{
  "num_hidden_layers": 23,
  "hidden_size": 128,
  "num_attention_heads": 3,
  "hidden_act": "tanh_gelu",
  "norm_place": "pre",
  "norm_eps": 1e-05,
  "tie_word_embeddings": true,
  "init_std_qkv": 0.0567,
  "init_std_up": 0.0567,
  "init_std_down": 0.0,
  "learning_rate": 0.00896,
  "warmup_steps": 62,
  "decay_fraction": 0.907,
  "batch_tokens": [65536, 131072, 196608],
  "max_steps": 2983
}
Each number is 200 + 40 x the weight over the matrix's rms, rounded and kept within 0 to 999. Layers, rows and columns count from 0.

# layer 2 attention query, 192x128, rms 0.282, rows 101-126, columns 0-63
116,152,273,198,157,191,191,172,193,124,190,212,139,171,162,229,186,181,185,166,215,205,235,250,187,142,188,250,226,163,177,155,166,255,233,231,141,162,171,131,187,225,171,179,224,177,238,218,177,87,179,215,207,180,187,188,211,194,218,143,152,136,117,187
216,198,216,184,178,266,227,225,118,227,170,219,239,225,149,217,163,187,176,201,202,236,199,141,145,182,238,181,186,236,188,130,292,212,153,182,167,296,184,217,245,184,233,214,138,176,242,189,170,219,228,217,191,261,141,173,238,162,203,222,205,158,184,235
160,236,271,221,175,225,226,143,192,196,203,263,224,249,136,213,215,281,177,210,174,205,203,249,210,270,201,253,226,188,144,186,225,179,168,188,239,177,236,159,228,192,183,207,230,200,243,247,201,176,194,207,206,221,187,241,292,139,164,177,203,229,193,271
190,219,211,189,195,203,200,270,270,200,201,210,110,158,185,137,193,225,111,165,197,216,155,209,204,264,204,231,151,212,248,161,173,188,190,270,225,169,173,185,245,215,198,201,224,193,199,144,257,213,228,198,225,180,138,177,206,189,169,197,218,183,188,185
197,220,157,135,178,211,217,205,145,340,174,254,228,185,156,212,177,192,234,242,191,220,174,289,190,192,281,247,225,186,170,189,248,201,201,197,175,213,280,264,189,209,293,221,206,246,190,232,177,166,189,177,180,221,131,277,281,207,177,248,235,238,180,178
218,177,187,170,152,212,247,222,190,169,202,101,181,215,159,222,243,202,171,266,138,147,187,173,290,237,254,195,202,225,247,155,175,160,219,196,176,181,239,192,274,173,170,210,150,259,132,163,260,240,202,184,244,187,124,195,236,206,197,197,207,219,134,236
218,166,199,192,197,225,166,189,250,286,246,191,87,211,149,181,197,275,168,190,221,249,195,206,215,221,228,215,210,255,191,244,252,155,149,184,154,220,217,205,214,188,200,187,193,261,159,202,225,272,205,206,165,207,193,147,185,188,189,205,210,185,174,249
191,188,251,174,138,174,142,129,211,170,179,179,219,202,180,165,218,252,202,238,181,115,204,254,225,282,229,217,170,199,220,191,265,212,232,207,172,140,167,249,221,196,157,199,178,193,161,232,273,207,193,193,177,202,222,212,246,195,128,233,191,199,171,207
208,142,188,215,222,211,239,191,183,211,199,206,261,246,139,251,253,163,222,231,185,213,166,148,183,235,161,210,198,213,227,170,201,215,167,181,259,221,200,233,215,246,242,186,187,150,238,171,214,239,225,219,175,166,200,119,224,222,204,211,203,218,215,240
218,241,219,180,240,221,205,218,239,158,202,187,209,140,193,182,205,216,171,176,208,206,206,158,186,219,163,220,233,203,285,184,186,194,203,229,175,182,232,168,219,207,179,232,189,196,177,192,245,217,219,137,225,201,240,231,249,176,230,238,209,232,171,241
235,173,212,201,209,194,192,219,187,98,187,191,231,147,225,221,233,109,256,184,221,141,191,230,217,199,201,188,232,208,250,166,227,228,261,183,200,225,183,186,199,146,206,194,235,123,209,135,253,185,184,244,146,205,217,209,209,145,179,186,188,248,201,193
227,281,179,174,239,222,281,265,209,283,262,199,196,218,221,202,139,174,180,193,214,191,245,150,190,199,224,177,150,195,209,149,226,235,156,233,106,204,195,249,202,246,184,214,186,223,188,162,197,155,211,169,231,221,242,133,115,167,232,204,201,179,229,205
235,134,165,171,258,234,194,208,186,207,226,181,217,188,146,234,182,228,288,231,244,215,238,208,185,151,239,157,197,164,195,217,171,164,158,199,205,182,212,230,133,204,173,218,183,213,170,172,178,237,173,205,144,234,168,203,211,209,253,209,180,249,270,192
225,170,250,165,223,201,220,186,196,228,181,201,202,234,187,204,193,228,206,203,251,131,237,202,266,241,163,156,223,207,190,226,181,169,245,224,201,194,257,169,296,185,204,225,216,234,194,226,99,140,171,201,200,128,145,190,247,194,164,171,182,252,158,224
175,183,217,111,165,182,224,268,188,180,195,263,143,205,220,132,179,198,155,177,139,140,173,235,206,183,276,190,168,211,186,168,209,174,169,164,216,172,221,241,266,255,200,232,175,235,223,206,230,119,80,211,212,224,146,217,209,140,126,172,203,189,200,179
159,149,313,174,211,204,150,209,172,170,199,194,179,182,214,142,224,202,166,228,170,245,253,260,237,204,209,222,150,255,211,222,219,175,200,191,152,150,209,211,200,124,187,222,219,240,236,188,200,256,241,201,269,223,248,225,203,193,144,207,211,190,141,143
161,239,138,205,259,202,133,184,178,234,222,165,193,268,132,144,239,190,268,161,156,188,207,179,205,203,205,163,212,233,200,215,182,209,219,217,199,202,219,157,176,239,169,190,155,206,222,247,161,203,205,234,205,210,204,197,226,185,229,247,165,211,191,143
172,261,199,155,210,137,151,145,211,256,146,212,173,241,174,197,214,219,294,195,190,184,225,244,266,219,243,216,196,206,128,162,146,205,240,176,250,186,191,265,180,173,180,165,233,187,198,318,184,252,220,150,177,262,188,203,230,258,159,241,198,228,226,214
182,208,201,104,229,152,157,163,66,199,238,174,235,197,136,236,251,193,187,197,240,202,172,210,200,178,207,218,200,213,197,179,199,204,219,173,185,202,275,164,220,181,195,247,145,289,169,224,199,238,248,209,178,152,212,201,296,248,168,232,130,218,155,211
161,202,249,220,165,198,182,130,173,174,214,207,200,278,165,231,196,178,173,242,156,142,175,208,256,242,192,230,171,225,198,230,229,196,244,250,157,252,197,158,203,215,221,196,206,193,237,151,258,181,230,182,247,153,178,208,212,209,176,225,205,214,194,214
131,191,237,197,211,160,235,190,217,191,209,217,147,142,207,142,230,224,219,178,246,190,187,261,219,259,225,263,194,159,191,196,190,214,227,244,242,193,159,186,169,136,254,208,214,178,217,173,240,188,163,170,183,201,205,186,220,214,188,179,191,234,200,198
138,190,194,188,224,254,175,157,207,196,180,206,176,234,168,153,243,150,260,216,194,164,179,244,203,175,195,286,266,262,117,168,224,214,202,212,219,234,171,217,237,201,231,211,240,150,234,201,191,255,212,209,167,252,269,166,181,179,238,228,160,194,226,198
242,177,173,169,227,132,129,213,184,170,147,171,213,134,193,213,194,221,181,214,185,229,220,221,204,174,202,228,186,186,176,173,199,199,223,203,166,134,201,212,199,199,188,154,159,168,201,205,212,208,240,212,181,204,235,190,276,222,183,188,194,198,169,187
132,245,161,204,184,159,131,146,196,254,198,192,190,180,161,188,189,245,206,188,175,179,211,266,251,248,210,167,215,171,192,241,215,139,291,218,223,179,248,180,219,245,207,203,184,242,200,301,199,213,238,208,127,213,245,256,301,154,204,268,186,245,209,191
176,185,220,216,223,225,202,159,205,195,188,259,253,228,161,174,109,287,206,215,145,197,241,231,193,242,212,178,175,175,119,140,224,168,193,227,238,201,196,157,161,225,181,178,211,246,295,183,279,242,192,202,231,193,175,231,241,193,144,247,195,184,242,224
236,216,182,197,194,169,217,163,209,183,230,212,222,200,217,229,184,160,237,248,184,219,206,178,206,186,231,218,245,225,205,154,181,207,246,205,202,178,134,207,179,218,200,159,193,138,171,191,210,206,168,222,179,228,197,195,230,226,201,120,198,255,178,176
# layer 2 attention key, 192x128, rms 0.25, rows 101-125, columns 0-63
193,157,212,199,240,236,222,197,220,150,174,179,187,209,158,246,216,191,203,169,154,161,173,199,135,143,228,191,151,193,224,222,216,189,179,220,195,221,245,178,182,123,159,207,180,171,184,212,142,232,224,169,153,190,201,174,264,175,157,193,199,200,205,215
191,146,198,239,181,176,204,206,174,221,221,182,196,215,204,223,278,193,273,225,249,230,143,242,226,186,276,208,209,204,176,161,156,161,165,225,177,215,178,182,185,222,171,218,221,188,188,197,204,195,188,212,198,182,189,114,221,257,205,202,203,239,158,229
209,189,254,182,204,213,187,175,175,132,220,197,206,209,192,215,255,238,233,230,204,161,160,258,209,201,237,210,169,178,176,195,220,168,160,252,233,174,246,162,149,194,208,159,215,195,211,216,248,240,179,215,226,238,191,211,176,181,122,231,172,230,200,149
187,194,224,209,164,200,207,194,263,217,250,202,135,226,211,166,178,187,307,254,209,238,244,236,227,179,180,210,216,221,202,222,126,201,225,201,197,211,205,166,183,203,212,191,232,175,195,211,207,180,254,216,180,198,152,194,115,220,201,190,219,212,189,223
186,221,166,183,180,206,150,177,196,194,193,177,190,195,217,242,206,205,174,183,232,213,274,127,169,185,231,138,204,193,172,208,244,232,198,210,207,230,220,157,171,182,160,183,195,287,138,192,204,214,175,242,147,199,200,160,178,251,189,191,180,169,224,214
243,212,198,259,177,163,181,213,196,149,252,231,237,110,225,212,150,189,208,203,204,279,131,179,181,251,177,206,224,193,174,240,228,123,221,286,201,226,136,169,168,282,223,259,238,213,215,207,226,204,133,257,214,176,272,235,149,239,207,214,210,180,176,218
225,185,222,183,194,183,175,229,170,191,174,176,257,193,177,176,227,198,255,257,184,179,243,230,192,262,175,233,163,200,241,254,217,163,174,224,212,222,226,202,152,208,175,202,235,270,180,178,194,215,133,225,248,213,181,240,167,176,211,232,203,233,168,177
213,222,218,231,205,240,205,202,249,198,213,250,222,216,202,121,168,233,161,198,200,203,189,188,175,181,220,222,269,201,196,239,172,140,189,268,214,212,206,179,240,226,183,203,194,226,239,198,254,223,210,199,176,196,193,225,215,235,205,212,234,170,234,180
139,226,222,160,228,182,165,209,242,205,176,160,197,144,214,163,211,242,210,226,206,175,233,229,291,225,260,211,193,164,163,183,166,249,236,232,174,165,241,252,202,194,233,221,246,178,238,206,189,140,145,216,175,212,199,242,137,228,181,194,230,158,220,243
205,161,200,194,216,165,186,124,217,204,229,198,214,173,187,199,190,221,222,216,196,204,260,216,191,203,206,199,184,199,214,246,168,222,179,220,233,203,173,275,186,173,178,196,161,199,194,199,220,184,177,196,172,171,177,198,135,187,166,204,121,171,240,190
241,226,173,197,240,192,234,166,170,225,215,219,167,223,218,192,173,236,167,173,172,214,156,227,159,194,224,263,194,202,204,199,238,162,258,263,218,201,191,187,229,226,184,208,222,160,203,228,165,187,210,191,268,241,203,197,172,220,254,190,191,181,212,206
161,149,212,193,159,202,196,197,198,213,206,212,216,208,154,151,202,218,224,184,245,265,155,192,212,217,195,216,248,212,215,234,194,187,228,176,244,179,148,207,231,208,202,188,195,186,190,208,188,186,233,211,205,139,177,176,222,199,171,219,153,189,222,185
173,214,198,148,207,164,204,238,127,136,182,154,246,158,226,232,219,204,167,186,197,220,190,218,196,230,218,172,188,189,229,225,270,203,243,182,243,227,213,234,218,195,175,193,183,226,243,252,249,188,210,205,265,227,166,233,190,152,222,127,141,179,200,298
232,174,218,171,163,227,199,236,212,170,201,169,155,157,147,191,230,203,252,144,116,143,207,162,189,172,186,231,159,147,206,245,195,251,210,242,255,220,178,172,228,202,216,168,174,189,200,197,227,202,158,170,120,161,216,195,158,235,190,198,272,183,216,160
265,220,169,235,162,245,173,169,149,188,205,202,181,277,240,182,251,219,193,161,183,178,253,153,233,197,148,142,238,249,164,205,217,216,203,190,250,192,267,150,168,196,229,226,204,150,218,162,203,191,200,159,159,207,189,189,180,246,196,175,271,170,206,213
238,217,162,195,253,262,178,253,153,191,219,188,208,223,178,297,193,176,266,194,221,197,203,174,214,206,224,119,182,218,141,172,208,162,198,160,117,163,193,205,142,227,171,230,162,244,216,148,202,173,159,171,229,201,129,211,227,210,169,150,196,173,199,209
261,224,198,175,169,162,219,221,216,195,187,225,204,171,192,178,172,135,199,210,211,150,175,196,176,222,249,184,210,132,175,192,224,181,178,185,236,199,192,184,190,186,202,222,166,213,196,165,161,171,147,188,162,138,194,206,163,207,202,149,166,240,158,208
186,237,176,217,223,232,174,201,207,193,161,153,258,209,234,191,213,204,205,264,233,191,243,236,206,177,180,186,250,204,208,212,224,199,190,201,220,220,249,186,204,202,245,177,187,228,127,212,199,186,171,216,117,171,166,222,224,173,190,200,170,182,238,169
205,247,183,223,261,218,192,257,261,178,203,196,214,188,207,225,192,165,191,210,222,127,244,131,242,211,184,188,135,140,176,158,211,275,197,188,167,197,218,227,204,249,221,223,203,256,191,192,170,199,182,199,195,183,158,156,169,165,191,242,177,178,204,186
214,212,241,218,177,175,177,274,176,230,243,198,237,180,153,261,210,154,197,253,214,225,192,204,175,210,242,213,198,177,226,167,241,220,205,229,159,238,173,203,222,194,187,225,161,204,215,206,241,212,223,221,202,217,197,215,186,230,252,193,187,153,182,184
227,168,228,213,249,177,171,155,220,205,188,143,184,191,195,225,217,197,237,198,150,238,171,185,210,187,205,203,190,201,197,200,213,191,224,211,147,199,211,230,203,190,249,183,233,168,243,228,183,188,222,193,242,221,161,272,216,171,218,217,195,179,141,214
271,198,218,217,229,185,179,204,181,175,266,190,254,241,236,182,171,227,250,208,203,239,185,218,239,257,194,239,273,229,229,208,80,155,161,213,200,240,208,145,244,192,122,158,211,183,212,212,169,96,212,192,269,162,186,213,229,151,221,209,186,198,135,153
246,200,127,173,240,214,238,225,195,183,199,199,201,202,273,148,179,196,196,180,229,143,239,218,207,258,229,134,156,225,221,215,154,237,241,236,199,172,213,199,159,187,175,242,216,218,177,207,211,204,181,209,226,215,219,219,189,223,204,180,195,240,206,268
252,152,246,182,257,195,230,144,272,207,216,231,275,163,240,185,230,234,169,197,177,191,213,193,218,248,245,236,207,201,214,226,175,255,188,110,243,190,242,147,216,140,153,182,177,187,189,214,187,231,191,206,198,182,194,198,246,217,195,214,209,213,235,187
188,193,196,222,216,163,215,216,191,204,218,156,228,163,274,242,245,208,172,200,231,207,195,191,219,204,241,193,215,229,208,164,232,204,196,167,214,159,197,153,216,179,139,190,228,212,232,149,223,284,194,181,150,248,263,228,167,174,222,167,171,159,201,201